Weights of a small transformer language model: vocabulary 8192.
Each number is 500 + 40 x the weight over its row's rms, rounded and kept within 0 to 999. Layers, rows and columns count from 0. Numbers have three digits each. The size before them is the row's rms in percent of the matrix's.

# layer 5 MLP down (transposed), 768x96, rms 0.308, rows 420-625, columns 0-31
115:535444516523513482491497583584568568511493496452508483512531514545520457517492514534459499487457
110:483524532451498492485486488563413545547527508515518450477401534432523474520515558512455480547533
105:487505514447498457470438551522561436507498543571440508533523523418465544512520456524484523501456
109:525503519511510512485437507496505492489442521510484497510477429486529525496466464569524468536508
089:574517504471503536422468545472461465466548448526488475521453444475469436533539449484547468518509
102:455475448455564475519542434538547500511532529435513491495521495484487452455476472545500466429534
096:580547538459459458509576608482491504517477429517548525450409526452483402547466490528553476458457
098:470545422518458524527512496437504483467458485483445443477507549492563526481450506552599471466460
083:531467490523518455465559515418426555578578526532523481515467531485535567517458601447458499470484
089:490522502487458499606519546524481514454434488599493569503471496513513430550466489494524513473501
101:505405484438534517581455475446511522547480531448553477538498493473536571472424558458485467483434
109:516541484571522495417559538454539506529503478524529454450509526596486471490460485525441504576533
081:511514441488554467480482481454548468512476572478516517556528509567425524560481570495499515474500
113:508440504470425570511489526483540573455510445463432489531472482463503463530471505511583520409514
093:501518534426436497467454508430493502549527525514429458575476480482473484458492515515524518537519
103:560475498539420482535368415467486523492452466565472484488487434533493586557498497515519487576505
098:443511527559520475444458530486518486520528475454476530585486486523468450521473548495521490450519
080:480599439473494502508542484525436526495554564592537548539445512519506526554481524442512496507437
115:415527489466529472464479506480506523527541487432481557456493513531486408549398473503484541531542
093:460526481453534392480464490474449504503465509509514521524498480480426493465550478506586478478473
080:513565456473433521498481522439539553467490516484563510473484486443525589478528452534496530475533
105:513504492481506480527558501497504460461524551494443443527526503473448471457547459460561413601546
081:527441472481427510504533553486515511449522494600503502531478478443603497466487455424505544461474
123:521464491480490511537548535571408518496524540478434551481524500513462456515509482480479454476456
094:480631474435501493476506520482465446512488495514495451497536519513488595492450474511509537505494
086:485451522480498413460503466522482521508543505563493473412445489425586538469453503523508476497519
101:512441522474494489471480491522481434549458531529456519470565469519473488492492523501497546436535
113:423427499490483421519506515435508447491495531519535478495454472531469527470496566567464524437477
103:413553434523506580481435528443459602510476544457525593535470491478511468535477559542442519561520
074:438407466445407455438491458455432523516452533504480487493510447489502523418420506486475498501461
088:463515512540451528493589573527509482467476476478487563458576512429519476456504471531414441469443
119:492530505524485535519536454560469527566547447440500462464613495542496427456551473542490500501529
106:473504517492497442510512581576474499455544477533497464535546477519432542584511516438494463496509
093:457474500446529472507561451529451561493491486512445504520470471567471462506486516511477466489532
109:513513501509483522493485439464549499493521497490517524477549505562514510544529487512503542484438
108:528498473494528415548482499472492447445417473488467517493520505460487460511469568603497574512404
108:451450515462535473506517484455487458547526518524448507411430489506527504552542483527505537426514
112:529537548456518533576514498434432481496452484495462530526464447521510552489468460433504478394532
095:545507465470513451523494609503472554489497458453503512484467513522517523591484550471509439402465
110:481497460523498488440518458540455473477458532492454456479487455440616455576555517546569473517460
089:541456463469445568553549541502464513435470473520473480475455507484501442515544445486459564421440
087:459518483464458434422463410456402488478471476534495421490508480392569525462413564518467529473449
098:522447513466485521474594493502500468500528505515499421493580525519509559559546517465547514509507
100:526534494519507512497503508520538541488548529565469523539521552486552510450479508420494451525483
111:484394521494565539475512546563542503469525462441414500469511454482473461471489521447490553424487
096:520508477501585529477488542453542480438516522480539458575538471512505472515420591479572423475525
106:446520466546511482471537494529563491568512500495505468485604495471461451516510426523491441433565
088:412506538540565476473457447487526501551486449462460465481548439548533569582409548552468477509531
106:551462403451470520485521549554490459476513512566555499541451541445501506432494473460485531546470
143:584537524473490542515510523466532520544557486516541507554477396396527466501522540439504472450443
087:509480439470499460485541506513496439430534458461458533494533451514433473502463485539535544452449
113:433532516442526522506483442496452516526486518505521525453463523515500501480487572452528487459517
082:558517458446433500488528499468446460508471482552467466509524426439573551437503504466463498481448
098:558488560572493558503497467467513434446501446478520546434480528482521411504568457508496557451508
113:539451525542474532499482517503518545546493509533535481526523457469484548440477505465527520464456
098:418460478530551491489459500479458487463508594485512505513450579437452535508518458466477516509427
090:521493479505528519522518493566514408549546466414520476433528487521486560426555499586456550506474
092:415484522534573477495468452443452534493441481522507533471493508485557563511520519538501512453564
126:494466500514523503539538435559497484494517532432415449539538547523478466546561471499431508543532
094:508508444495498597505493489474502438456458543526523501470472421526511533578474582463490501488546
081:511509475529506577537488524511509525524417477531461592630518492485488474478534520538465530405430
084:563464503516470547547475519537534536507585476440427496435470413463569430546489504548519491447459
111:568535413455451552498478534469496438474523500459488474500464456451499513491474545405474514536465
103:476520468495501458489453478452535516508445516519493528520547447532489514524568532521566508500564
127:519519525436492541486560481479406488512486480443477448520515482571503532477450487443397482490514
104:513497474559552478536513534467564407526508489499494567510553508534422535577559469464500492441465
115:537523541522491526513454413485454472478468458572481563464496566572505530478495440475461522416475
093:505512518606584506493463534525496552517456494446506555545530469528507382508471549515468461509485
103:442450545567518538525445537517470572482500460498404568482416486497542464404562465545489503477538
089:484503512499481528582452543539559496501509461483527513497463537560486461566499440567512538545531
121:491489443509510558553538537525455515450564529406507492538425501500554460510542534428583494523520
087:496497480503535488460450451491565558545481476479438508488492439456473464500434544511476464430469
123:469362504524501475488509432481553493477511532453484507446507510484510516409504521518497500486472
096:549513555547565508516477470507486506509530514493551498483521504544478467481484487461517504418500
117:478531488536526467567520528451452530537561468570493522565498540543498570475569444477497485485511
102:515481446556531574472574512483536454467490564476556458511450452489493517527488517451446547529485
082:492488437484474505523504457482515519570484510579437498527463423465539511484449538435497484505502
083:483479427515470517526529509551420510433494463508474457517551542432524502500550484477475545548436
127:535465575515579477518524581553403505490504459532487478502435570485485517520483506577555488488454
084:542494466541539493474498485501441532465505526531491512555494451482583538481445484490508514489518
098:522534527473527528483499493528516467549456492459464428471492539541515496541473532493468474464541
115:527479547496498543480465454520475572490429561486618525518504463509487471540435474469498502481468
082:578517497556613602517548486524528480512524488508544465529554475506470522458496432526535510531436
108:499495443490517540481519478503468503516460520530529559463489481505430514477538541462428452587563
106:479464516594537510510424506562479572503464527502508505514496521473504458488512440608487544476473
073:532468584535503466518476496465464468563436529519481517438531507495564558529470585513519537452521
099:477538481475451532514543542540458581489506506516463558503498514480438467440467481461489550550458
094:493493509494553443486509438476587500539512512525501493490504521457457538490437546471521498488481
088:499522478491538509513573473499493533518560498464519486552547518492535463530515477576472421573506
107:559570523521437509507471565452494479477534517560584556453475485475444527554493499448526477490517
098:488570485562491561481514569494466429492502518523516540522503510521487485551539490558513528518402
099:449429484418437564482526477461514463493442496448447490480579512486477549448525571516472483501506
116:540510467512510517443587472544489497489486545497529494510454530411524549510500529545457543574442
078:492489494435534469516445427481526554527505586505508550503518504546490511473497501492505515454474
099:522461500478429544510442514526495496481443570578548482529475521483534483455506420448527539489564
117:503425523504434482503460413496517500459523506518482417500490400517488488465554473498534497483533
113:468482465500494453525539541470574569509482566476452467509523480499598548541523538579499530458530
092:523542507547594553511493508551507475462473533520497533579494508426436516500548464524435501507494
085:574392515584556580475570517484520487438515470428539542475488563578481475557506520494543509525463
101:501539519468502487536520450485463504490508513491528511505469551576491446487472400511490432471528
082:480596457524526482458530543499372471562472536491579486456455567534419539502568518527453492574518
083:482571498515444470441468505466502500453503575524493517543478408425489503462456508508513479510518
085:477453475613474528505477565455516503529515548553499530537515484516487578484533567549482421461467
093:481500463424510432460508477463551489548506494418481468571539553558486497522534546569580502431543
092:499512491446473530554480562546454485499560507532475465517503449447587504512522445442548491566530
088:422465486490580533504538468534476526490519519459511457484507549475529472442511544533525484528551
100:506526501479453507528480485555412465481510483494469501465507556513489514562500484538486417572498
078:521423524419552512500526503482458449526502505524552471478426500583484508447445469424470512497475
092:553457530430500521445444479491523556502557498455459487513529433603456486491464483549504462499515
107:550527502423535453487464504477483564540417521489510475512459496513538546524469489477593489444502
111:466534489470432515558523522493529457585602465569512489578479556496497520497489486443530518516430
092:523510548568488559532526531443512500487443527517380516495499527552554445482473451510530410475529
095:477539521422473469491432465476548446502533496421470533503492470471554526562490566479484533419423
103:528482505527480546474471544480554516490534436497493533474529434498463514469559471456480528489490
109:505530514480444533476590514534489518445458474526508597405565507510543517480503511474503470481437
082:473494449505469480521482549536511490470484486431516465458474496493493469531468497523490544523448
097:511499558497486408525500476487494502499490498499512536528544530497485464467539563482516459508583
090:490433506563474466537474530480502480499540480535463535581467477484512571462523463458488539461452
093:471512484492466480481412477445513456437519516421544496520525540543453448518491548451459551404433
102:507548615470452459487442445469488554490501542483530490461516462565454476469497487539480521405475
081:586521550471560564538564478507538497591521539495521521448537466511525529473469484488430584524460
100:533478561516488494533511469524516536522482577505454514460514496461432503542427445443512495412512
105:457549420504524506473499553470583539534444426483459473557511491539504512478463568519461459461524
084:536521529459538547457543528569420497576473448527475436538499523501550511559481518490592513596552
087:552494459470483494517529511492522443442513490501456484458480490512517585516480467478599537511456
092:530489478524477491417462538456513461516472453496449513569484395473525535509434441552457471517461
106:496472469508521506527513437568544512528531474486477427547494522543470497400552562510513493523415
093:463412543508422544526461577457473478509534558510509535555448485472620492474409460475489564505528
093:479585542568597520471504481470563527539486464463523562546509509563419516491444493519485490487514
106:504517497488547501472520544502525472529520510486512469506486605450501440451522576422512515522522
103:542529503531548560555481529478561501543456502451553522486562572479468521519433457489551490478476
073:502429440493419499494482533478487422479545545506528509555470536440477500562457526535522450482525
113:489486349523448559481492561477460481453474505548563457461508504477480512549492466429429518511484
100:454520572452472461631538531445491537454435467509551480495484560468514447459474505520398508400484
088:543520560501547459563532529426522512528503500459495521548543441466516519487520531431489489554549
141:510479491579494544508484547515489513441551463629451555526511407403543497414478518472502534487453
095:570538569445532470429460582494422496456582473462514485475480478503488461556473518564531545460487
097:476441404483549529510533448488439488522494489432569491495457458495496467553457551420541513477493
099:490536497455521476466502500462483431552583508526445513509518411536501584500506592518488423458509
087:457569525513615425547493407536447482506434442583499523475489581534487508465523505458575477476487
101:471503486470481551481529469478526517477494475454497487507554458599444476543509490435533487455488
107:521605479481470508495467550481482439464534526525520449513475457498418479503513461492474554484484
097:495527515489484479514492477528490487406458520544452499537505608455516519539525486504474484521509
090:453480530471432519491479535472445468483459493515517514416479525511513482515471582488442531516487
094:546522473539545435565586516475384490465557545483517511561513462510430487573452475519611522499475
093:459550569525511505469496513481467522500497555451517454515511452502475506442507485482485573455471
098:479499475554468586446479554523475439486478537504562505527518478406550459463525506506526593520448
095:530488591585497536487520478474501510521562500517477484473494552436468529486496501477527525559532
094:502550539493429494459457532481478470477537537452512521480460492457476540595533514547459502468470
098:517481569544504570577502505488510545547546514521508456505441537540526557517553453468503522561465
103:464612446507513433465482472467451435507432527445517505557525556459455502536549554533494457459494
086:533513460576494536529475490475485448487444485489526529562492448507534545569549560481520522501479
109:487435492515463509511400585461497509515489521523548524419384471449516478478488494478553528495559
099:442474509555505548518532458463494514465426500450501574526482491459537449498471508487451511506512
097:565445484475497506454524450511509565437459500509465515497494498537446497497538503464491519440549
102:541457425483505602479508507477575464500509478485514536521565508420481497496482453457539510573468
130:520503467482536500539571501564438423481520443493496393514467539492524593532488501510451490516513
120:564429462503529525508596587543532476456527487522538512496448536531461459517540515512470504458448
135:521520536505484467477537426432515470522457472467537515460566534445506478523513447505529442546511
100:532449487447425529563450538491454534490515537514561477502527436481498463471453549513520456502481
099:469510542481487451524513500512548458502636548581515549506477476463511523501479492551556550442440
118:545497535414539499478490560513576505551446481512440486582503561472493439387540506511499464572548
107:519514464480559514518531462473467446467481437437474494493474454468447496471456551513511462392503
087:549471500459534491497611479566519489556475502482556492477541530508519503455498417552443462478484
109:463446530455557526484500537517498512488508538501527473506539532484551500485473487502518437561434
087:502478593465517463456538523437481462539506482485479515458467572507476526495461460542506514443477
104:512409439482514524519497564485503451439468425487537455480491468373466514461463520520483481430486
091:493533430501475482464510524477474507546442411556453517524522520454594582468439570478491472435494
093:434451464476474438454499500465482447518470517479560477490440507566495518530546521485453563462475
087:501510526520417482597485552540549530511487515600479546477531466500524519454517483479526545389492
088:559531464489484469488557514467487483413464538569494461449484463464569589459526461393452498494405
105:556432512516467546559534490539438503451506505485516467450496477459537504548541573410469506523507
107:408483488462572511521494454556539514518475537450555428435569537558482450481482462624515526508494
081:511520506560470503546546546478410560480462437501527564526459510484482499520530499442483492498531
121:486524520554507477509574582469466555523486525502484514542502493533466432467494532489511496464537
090:515510585489442496554463493466454507524494514495507554521439502523474493521499503488493526513583
101:572505524455515555448564468426549449428515517595476528464496527524500467482491475477477504557501
097:540519525475543557533604434525539494478524456464515481468505492583497482478493457395482488462449
102:465460478475506485485539466524483544477496489530549491452544495505529524494521520488501523487554
097:548504495563511532550522519500594509517539515439555530483469502635458511436485527503508554538523
100:467464453493491491490504470509464498503461521536594510495504492555506527510495577480411613554509
095:478554541468481448507570453462463514487499469501493532445427502468466492590477492506449535535498
129:406550475546549456477487450446463439564480567504498525598570519465518562552525558525466513490557
090:514477505500547484535556508543472429553548467516481416539479573597477517467501481476522497569439
092:542543528532534486477554489515502519514393490466456498490556505524509472600556460483448521537575
083:512572591510583485503580541521468484541457506511495493520496515517489485466537485480437544425501
101:499457505526439501519539520521461483548499510578501474511459577478522526487447460532548549503482
095:531499506537527499479480514521440463476407512576553449521546488525464518498495565563494567511498
114:394508532426485456519496452549487474526508530472517480522557473510476525555512519519515440527493
103:507474484520462487483499512491512521512507531558567496529522478498479431501485491518546460509481
113:541489474559501482459443487500555502439486535570477543480530530518560548418503548551466493509468
096:471484529440364503508477530487519530510530477565560476462521520530519562520459524487452539503513
090:527544487551492523484461510533509549450447457506480462510506483552561542423507538547474502558522
079:569490515521496503528543510493562439500494538547515583477553533472491457462556479495480501501540
094:450569515495535558493509535388493456525499402477524473571521536518418482519533481521522488524500
118:518429531500532477470528430456456489531519429511479437472410519419481464532428511506505540503529
092:521507478550466521545473515473525532500455568575522523431525441535543562493493457467445501476508
110:460601561524468514517461491546463536497450502484543523509588515498461465494462472515525399467518
095:541469529474490477485496496500451509494483498464543539514520533464491528464511524532443452514456
088:525506600500445440536494470505536495494481517571438508485552467473565510434449516480550503552488
106:549463486534488488480468501517479541555529418510527471488460528455547478579478506532517474505509
096:440547495518528478519441559515491503468417531545530491522486488471472505453520485506459497508504
130:480611473517490468489536475501456548534510523554526475472500594565549522545465441477438498440470
082:519497510392451484441536546492485502486468494509407560515477512488465493448431452453499478567523
075:570449477463488540500484527512454495515577520469483495544544522510480490476499540528504484492438
081:523511491503537481520513519496527477449585453472570535517522455431551556563460498486544502472548
# layer 5 MLP up, 768x96, rms 0.385, rows 421-625, columns 0-31
109:485416486557464491493497557557450559497474523484563531470494483473578433505461494469462538456524
104:562468478461487468573542506457395460464473531526459474485486495479546482505546504474507488512476
097:531471442523493499535521511528569546458473472525496483476450535469478468503429539457467536508555
108:580480500545457489583482551502498448515570526539463548481427553478592460450497438461457496450507
090:518444523575446529519506480518514515468436526439548523491428544434509508540527483537528529514524
088:480536529520474536561560523476515491497486515504517555467492479514563552466581577545438512507482
106:517588560504488530514537501500500478458429508542419459471471479496500518524452532532487500525489
082:418539529511435461481501466456488570545476490510437612464542481509477509443525518484517461602520
091:467511478530511575519468506544446549493568501446523490509486524476565477576512531523444498475496
098:500487564455564530512528519433459480549475495514495469617429572474525508417503503461555503529530
109:527464518469402464526573538496435501516441468497506420491471532579477526523474497555534437535519
085:505534464465499472511456485547560538509569541491464420485531512502470465510554491454504459598486
100:538458515546454519437544456487553480488493582485546475460451577527515420533484437570514515434615
098:537483554597517510443384516500452446561447555480497487522531498515491477403495480521494482479493
118:546493489528504480416462560439469495401516387591458497520531533510489463478502436503448469503507
110:519534485478462530519497497442555478515553539533481454523547540488502545549435554476550542532410
065:482509472561472550504473480492453539503474498487473493535473532476549543501554481507464533512511
102:566485539536534529520468482531445548461398461531476491490500482479469456521489480408536478428452
094:457491517422506499476573480493430399621498510515467567531473543411465429571492499497521529530483
093:451466515525515424540533441525517459516479451523499505544564504570534414584490512477500520481502
094:519517457539543488517487494469444569471550489561534534522485461505433515461493550494505518506483
127:487517508569539493518565553507419524470472487531582502375453510517413571463523538528508495481493
113:528524576569429464528496466484439557508542503506517515463445395421502515527476476482539572496437
087:486499435500471478608517509513526549560454511516462557504500455475467416489510504454443526454475
089:463494460501438562556490506512510442520461504480535565492483488473501475552553489469444502546473
094:512562523517440424500522504428494494533476532568493535503482520534434526497515474617429412501500
103:501436515539458512475466535480488523528460570499422481525495537538457469476481489567505442569483
105:543456480539518489536523552530496503429510484483519463493450512510521458523489482492481480568518
097:482532489499547489510460475504610495443562476507538571513531486519465498534530462458478528525521
083:585517480563442466400517531499496463535458512494457586521516594452380492476487547473523499499596
091:467501473503463524545485467480494533547564454550462460521484469497544533453520444483492528512536
099:530516560490494571557534455464550504501470460502494440509509557496506532453504516556474541583526
090:434442441557472534527531539504481485531410484459546442502534549473473533499478525427483477491511
116:543516490486482502559440553500458408477439571504451497507467456529494520530484470506473496485558
091:495573554547457544448430514473520515525459448536490585484488511489571459509523511437584486500517
114:544471556465546538451528515508544497546476522472500547567452582459544473508465511482447517516442
087:543485505529545550514522457496507471525470547506515457413388535406519539575484508490457489580499
091:573454477478479431488524500500480514517481617472543499451444458497551517522463476477495488516448
113:545460468550580461560460482529431515472518488511481481508508458568542481509470533563504480459473
093:512480500532422406420471465548569512453450456553486524528566527514472504532482499410518479590514
094:520503502572482572530523518539452482508487514494565508454538497524441481493564559480552538450561
104:512503518501492465452596557545454406509542430546512472522479519560487618520515536506521560454518
104:487504467499449498511500491524473483574444483459480444403510442521538558493465532533550501509463
123:553454508563467487529439483477463574560536478523539487494437474544534488476543508523544506474420
099:535389506570479457468517505535511546571470495506518478494480545480424546505479577489441445490472
109:531529526492486421490507481489428517475484461481541484494466504577474517552499505516481497446486
099:522532517471476511472467551455475460471529579537504522488489499471510514476478535514497602501559
108:494536487529526474411523512454566533410430483500519466526525515477494499521473443549427502513539
126:472497469506474500472512529652429465493439468454412535435422487468545451518561500482489512539538
107:565511503470457426449494446532430526462469483473468541538458450491509510516521484489556575467500
110:523558502524459479485460472501556571515487522462538416469453515489525486588516509428501492479514
117:457547397483492560495484597482515521516478517489415457500443514529462518509460466489550461521523
072:538435557492476527551593558443519478518448500476485445533433527552485489543462450479527529475478
110:538554468470504471471443498500518532589474516515506508470519432541503449497494445487480450500537
102:476413483540430531484576507482570528543439421472528530518572527456536490532509462517508477490516
098:572591472458442447405526449472471470465468453496466502464503517457473529510483536485564472488549
107:517468440480445511528576547505570518520502484521499448567458493514508457568494455464577497487418
113:554459527539479428508479555460436619556553495528565486416473504481499478485462477523527473428488
097:510539606532524481478508498474453487520452489463421542516461417513410471519521460480507473489506
092:549496535463534408556439528560534560490545494506509456438411521483502471542459480539449486518503
086:558490441503468381546414472528475488468499493510490485478529514499505486569513502430501445542463
135:459475477520456530400541541475588566507506508550479517562478544515471480491525482504562459501569
117:562501522523488491447448514439555507478456489456543505470464540447461510519474464517522507509504
118:545539494530422446479491452496479454504444465512581536464466536558478502520494491502509494473507
087:477523567467507539481516481465504530533435451514465474494457554528565484435473569483500510472462
117:581512512552547531510449536478515508517410518472469499459467540491421477485470580444512500517471
099:535421534440465497488510509514567525431551542527506515480449561408458535530559512496601463496426
085:482459551458525479428517504485476485452498543552431507485537562494498479483519583461518491469543
079:565525486541446474527481484565476541455534456548504537454577439495460514518509499460486496471449
104:458439502564500559519521478533502583495560475544494468520511580445456475446492433476465464443448
100:517437437544492520556495551550411472464531522531504524494428517527526478516505534511499506525529
120:493554493544443505556478470518518448473505497548471471481505586454535460520475473511443527475551
095:544547551507482498509527467415433556523583523466550458505497526467546487493549477534410507499474
102:584490507498463456423500504468520475466413415520472532532494521547459561493498490521440439533517
097:570427527574483505500468519566434428510484537516518512481502545489471473474420486485455457506549
075:473544539457557394532508497539543475423477496477453487518480491540519505537511516553498506529447
097:479505529498512505521473505518448541511542536484550525511452543519439380545452504507582553501496
099:552522463514457495486483499432591511493491481514470542469522474492492436487524501444527517519528
089:518502569472461496476483473461530487545517474506485452522494551427450497437500447506498534449502
095:477441543607497547438485482504421497474521516542561538523532458504471494489488460532465486501585
112:471508428527504521494565474429488451448417505554502560506530569438465524467572543542527529515541
114:466477462551457428470525531525460522483531438539553438495512499517550537507554472463467495476446
097:504584526522493550479560514498539496490537543519478475523515504452494494486525515546404548515487
096:481450506483476553477499459501548555469533525480521562575448535402449574528533530493503504408443
098:500454427459540510478531525459551528431563493559512451542472568495449445487540522422471446456482
106:535542443523410560499498466476458519587483520475521496428467512581475566470431465533516518483518
097:429478541519426506546530438551459397505453458534517469461524477498514507548475460604513491510548
106:477480556499477471473513515497447491485498492533462573517460474560516482533498551427449427590541
114:566516469573505548494508541495461453502434530552495511536443473427414539504559471477466453440476
101:427518474490577485472496567515501522480523555553465544451503498579468533402480550497505541493544
085:541486499496506529464520435434475576530505502455533444541518486551511522557502536461514570432491
109:523444473496473536445535561440503411558549518525563493510468588580504470615476517536439422495453
088:494511412561519517473505571516526525471468541552550440525474554517520492425493495515509537451488
109:555502472450387491504515484505463496446501527509591527596505535509517521452538512514411549466438
090:567462532487437527422463452544479480482424549451520477411461473567500532532595493492537507550588
097:493454542518447487508493427449493459500405475497515511426543497507540509479475487512445528527500
091:523495552567518522516472519460394495504515491540467579528448471502440483433523456528551499478512
089:468407449495477524478524586528472563551540453502510503529433454490459530511518474491535487609447
101:501509472489416548429501543534502497470528446473496478560526537390427474483499556484520530553481
086:515542510481472499471481541507494430487515493501444453551502542488437544476508530458552497440475
086:547508497507482516471534467509477536529453496471534497455396525501542450505563529460481512479457
097:490499459521519485525520488592558474495498480493529453479482531490441482597558505437456453556470
102:506484431518491578469493536438422471509470509526446548518574497505511457479563465515520550508516
096:512447492481485483513466528519483475473520545589404503426505518527485512513476495475566443554480
107:488549533462471490503489486529487506412413543508507514416472539507559530540512487536481546526435
097:531457587537474489527576483501549542463437522507464461518450508491519499509531525421536492534443
086:472499516583410504430446487521550571477461517479545489561499536495442525503515498560528560475550
103:533569480593469521555469518471442541515529535492530505437432430469530474511497506437473520506500
105:508494460533566581469509497540531508574481475537506548519506535544581529474430492484432453502393
099:494456539548466441536517525522488518504543527542561518547463487523509516529554471557499467491550
089:460535466511417513513581467462521552527499534472526469556486525437517492514482492548453544441451
109:484507526458518463520616486505526456550465494508550539472533540398474495454474570542445501557454
107:497534518520519495471590483435492586453567531565538466440483503481557490506499558523480534548474
113:564511512524503427548397537573452483524429505505432460507447514557524511500484505484509478480404
082:493551482552481527564501537478452508537524521484514440554522453526491505477501466501497444500508
095:486458537584551492439502525466429471505460500515472507456496482473527510443561432519519478445525
096:517486576461476570485519517561557527560508498523530483487412547539522465433485460520481501493469
105:441500489533531534460544522457540563517509538462461497527432507472448475494521494481526486510498
091:502448461484458441540483527470494564433512478503491480454509498530489503496475475511463534550563
107:374565476496482418465479581475566554527479503489507501445513506475469440516514520475520452502559
086:499563511507495465455521499498498442455438471573459549521509511547445500567535571467474507470444
096:512473529511463546512515462462448481456510528474530508447495485521458556481535449603516542528562
124:435508517529554422466542533505525452437495478544448496492471470511448531472437530510541484468446
097:463470521504408444438516524412482568471513515495557485528545521461496492462541454524493466465486
085:509556472480478565511511443447477471524502507508537454453451470529494466494478537480521518435467
086:448515445514507525523427474449524547460500532548480552423511539522470555504579474510450566520570
092:539463446550514469538511495494510439513489456544506501520543509502519655481462495515471482527466
105:554523466481454439593451508535470534467527568482551480404497479535532515528505477464575500532488
092:520513504560532489540491539430533487499508570481517514460483527463445550444498483487557497479503
108:452541499488503520462509527448515414553485557554526524557508488459534422494464526496414520443482
067:448482549476460545465563500528495572457411481502554430453409458511497524521447464454478502512457
110:482539472582529534483463405566517444486423473487518480535502500586519477507520532498503506520497
098:548449467537494575549476483490492544466503516582511536466480512557463483536505523515533469449510
093:474441534500442525430473451557580535446491559544499459511461582456454487530476476472535490509527
127:542480527492500477478485499499564560462457398498549513512518525468462513459563495560492489539506
102:549538458479490448582491452481524561520495404479522519454500549564576552515524485432489512537479
098:470500458474526475471514495468518429523481501516503497492464530506534539462540430562465478540523
089:509561525567400498520523537466457525513498496518510476523418489446484434521452537566428511421518
091:521468479457471564462553594501511509506483578458409584552494534436534517502542485533489526459512
100:481522485526457480535568531537463477419524475576525577432517455539478533499562580511520505463566
113:509506528581453521544507527457443586560510514463533449486461559557603490501607520438480456460464
078:497524494495526489584548540552520546524550533536521457562487533539492443542472498570492429544506
105:520528423581517528433521520506476533437563531552523455483460436475472468482538527515566531457514
091:518488482523443492580498493445527507448504510483562448389532469514536525567446467576491595538496
112:521438384529571507474598481510556503450537559519483457527447509495573468499478522453525505549465
101:430452571521471487505547528493474531587520488496487542536420490512421420497496472472543480521543
099:515526485501478477437560469532591581469478554602478489511449543446500469538472505532469472507536
096:481495509525443514435524535531514508477484500537464545599499555512461528481530489458483484523470
096:453470451558590504568524529513482534411546525536484504461464522593492585520532524511495532541510
097:486472549524471525498502537497453531522456527467489567478476528451428540433481554497515518493537
081:526485486506474519473498463530503560564447481508522467380458521530513472496533512368526486551505
100:479544465539461476412508487448565537515546485508541513496503512472458511480480519538555507522546
098:491476514514444456461413478486470508447458498500537464464522532457525451487470543431494518510457
087:533433492496468468523496485525509542486475538495480491585492594491585513516514495593462531453501
100:484517552535427484456512475500528527565500476517494521529478500509569446583489463447511464540549
109:497489565558555484480474427547455489476410548509506480473456445515520456512513497495447484548472
102:492542450535475410440458431422592554504500459509455513498521453456447429447502505501531499541474
119:507485576532463592485518478500554519580468468494465440518462503462454480504477483515470486557476
103:529545432555484570525516402510471534508560530466508478441458520572468536521518476399469527487432
105:495497495592502469617467501454476569412531509450506476463481490481467558483537502535494541513533
103:583486470464505482419482528508564530434428499506542513457511538477522536485488497503536472566551
108:441490463534464466430473566495507436417519545503469497533512493533450529447536513502490603465545
094:457469440498502472500530487437510522572521541461481448490472539515519394510495514528473424484558
087:504522450455426437490491555436489463432488499538515507470482507488524482546539481465471505508528
098:482490446469514515485448478494583497493474508506455485432493478529517413498527464518482535559551
105:519449527552496452564500571486488577424550518503549551478494541583471472451428459492510512495564
105:491537524452457495481527535477443492484503442549521573512452543462488469489557512493496511426502
089:564542489499502513544500493542433471481473529497498532509460466548477465522478486504506450487464
106:490463495539539527431520536452481588526601514522506549490432504516459486486537554478482470507527
092:425496461467389434484500438474558496545531479502497509495508506471469421535501575511488543509507
094:517509514498465483479519522538516583521517527524609518430471556398476476435461481500494536469460
136:485423509471433488570502470513531502480492462494504507470449503555504455598448441471493435593582
088:431485531567496505581491481514536469570484456552527432452420454520517467534466477445526529548452
092:490473514528526456529491537539465570504552501506529534528495533507506467535518459516514447505523
110:429559496486488540494528466434554469592475495510530406487473545502536493578483493455541579488534
086:562522505584488430458569466473537501563498523535543495501461532565457515490435483448502548519496
100:530573515512470483446511532538466507433474529529550422458510460498499446464467476453442482373531
086:572470501564464471453543517528474487463435450551514541504509437555550574539454484548483472508459
107:516520569517447436520492519512527548528459472524460432530480490436505536442483497487491406585412
107:546549485561530444459538577540549551439541496486448482483489491472445498506449547498503497574526
101:484518505518520518499502500571498564483539517515493450556520487554497391527500532521453524521451
107:545446564499470428506546477517517496518509492530520466524475512523499513513534439517412421530459
107:493533565476495519507512526483475517578459509436499511455438465533513462500541468522456450546498
085:527462505500419500537466474505499524468513446551537489535551488492495519517569444487487414567509
102:527429587445456569531523454568548474555437498458485451563526538513459464559510453556467505549532
085:479508498484478482539461553538433444465516490477509543444474572495485547509467468524499553521541
114:526518464422496446535503525584415409514543536552530556532442544479486438486532510507405457442587
098:501512474542547535456575566528512497523506434486521419481479530500559450469490466528454428471514
093:530452479538476513433538510427412484538476474442523505532532490524476512497498481574503522506485
093:391423470427537533505504471515525537504454457474533588505501518531454457491478430602462525542547
076:501484486532429520514522464527520510534526500494559542501460449504513530460471452465523536486499
095:529558526595475519509522479541511552472488509466460488519500501502537529446475492469451469453555
087:505545523525523421500476556531480478438532477566512474437534487559499529515455504476468505520570
098:507474598492515512501526522532561544585415541486480522462465464433539465454439487499542469517406
085:513464460514402509517429459480562476531501481522484510554522512528560504558572494459491492499530
099:450491543517528494436535462538469428525466466460518481554480496566496426581493455511498518506552
097:501498507548480503493550423539506545535455468460453414500415565482562523503578509491498534505537
077:516443506465401511519544426456464503651473483520535458514478468574481531520524530552507521436510
079:490475497502423505399469423506530453536487508464462511543477546543478505493507483459514522546474
095:487442492407447496521496485521492519481475517473550549472516528545482539513511466446558478619442
097:496479498527552472524493462561474479582455476536489535406436464506489459465497586458502508511441
117:536487500508493485614477532468472390505503501563477507470516521509553474551513527471402462446481
079:515546499495484528539484507505483475551469479496467444503471532561458475511481459443520545518557
113:499541483510404512469526476465552520541467450424496475410532465462466430499532464467537458563484
071:507504463510499497418443509493477533468447521529460564479476480578510498465477504423435499513531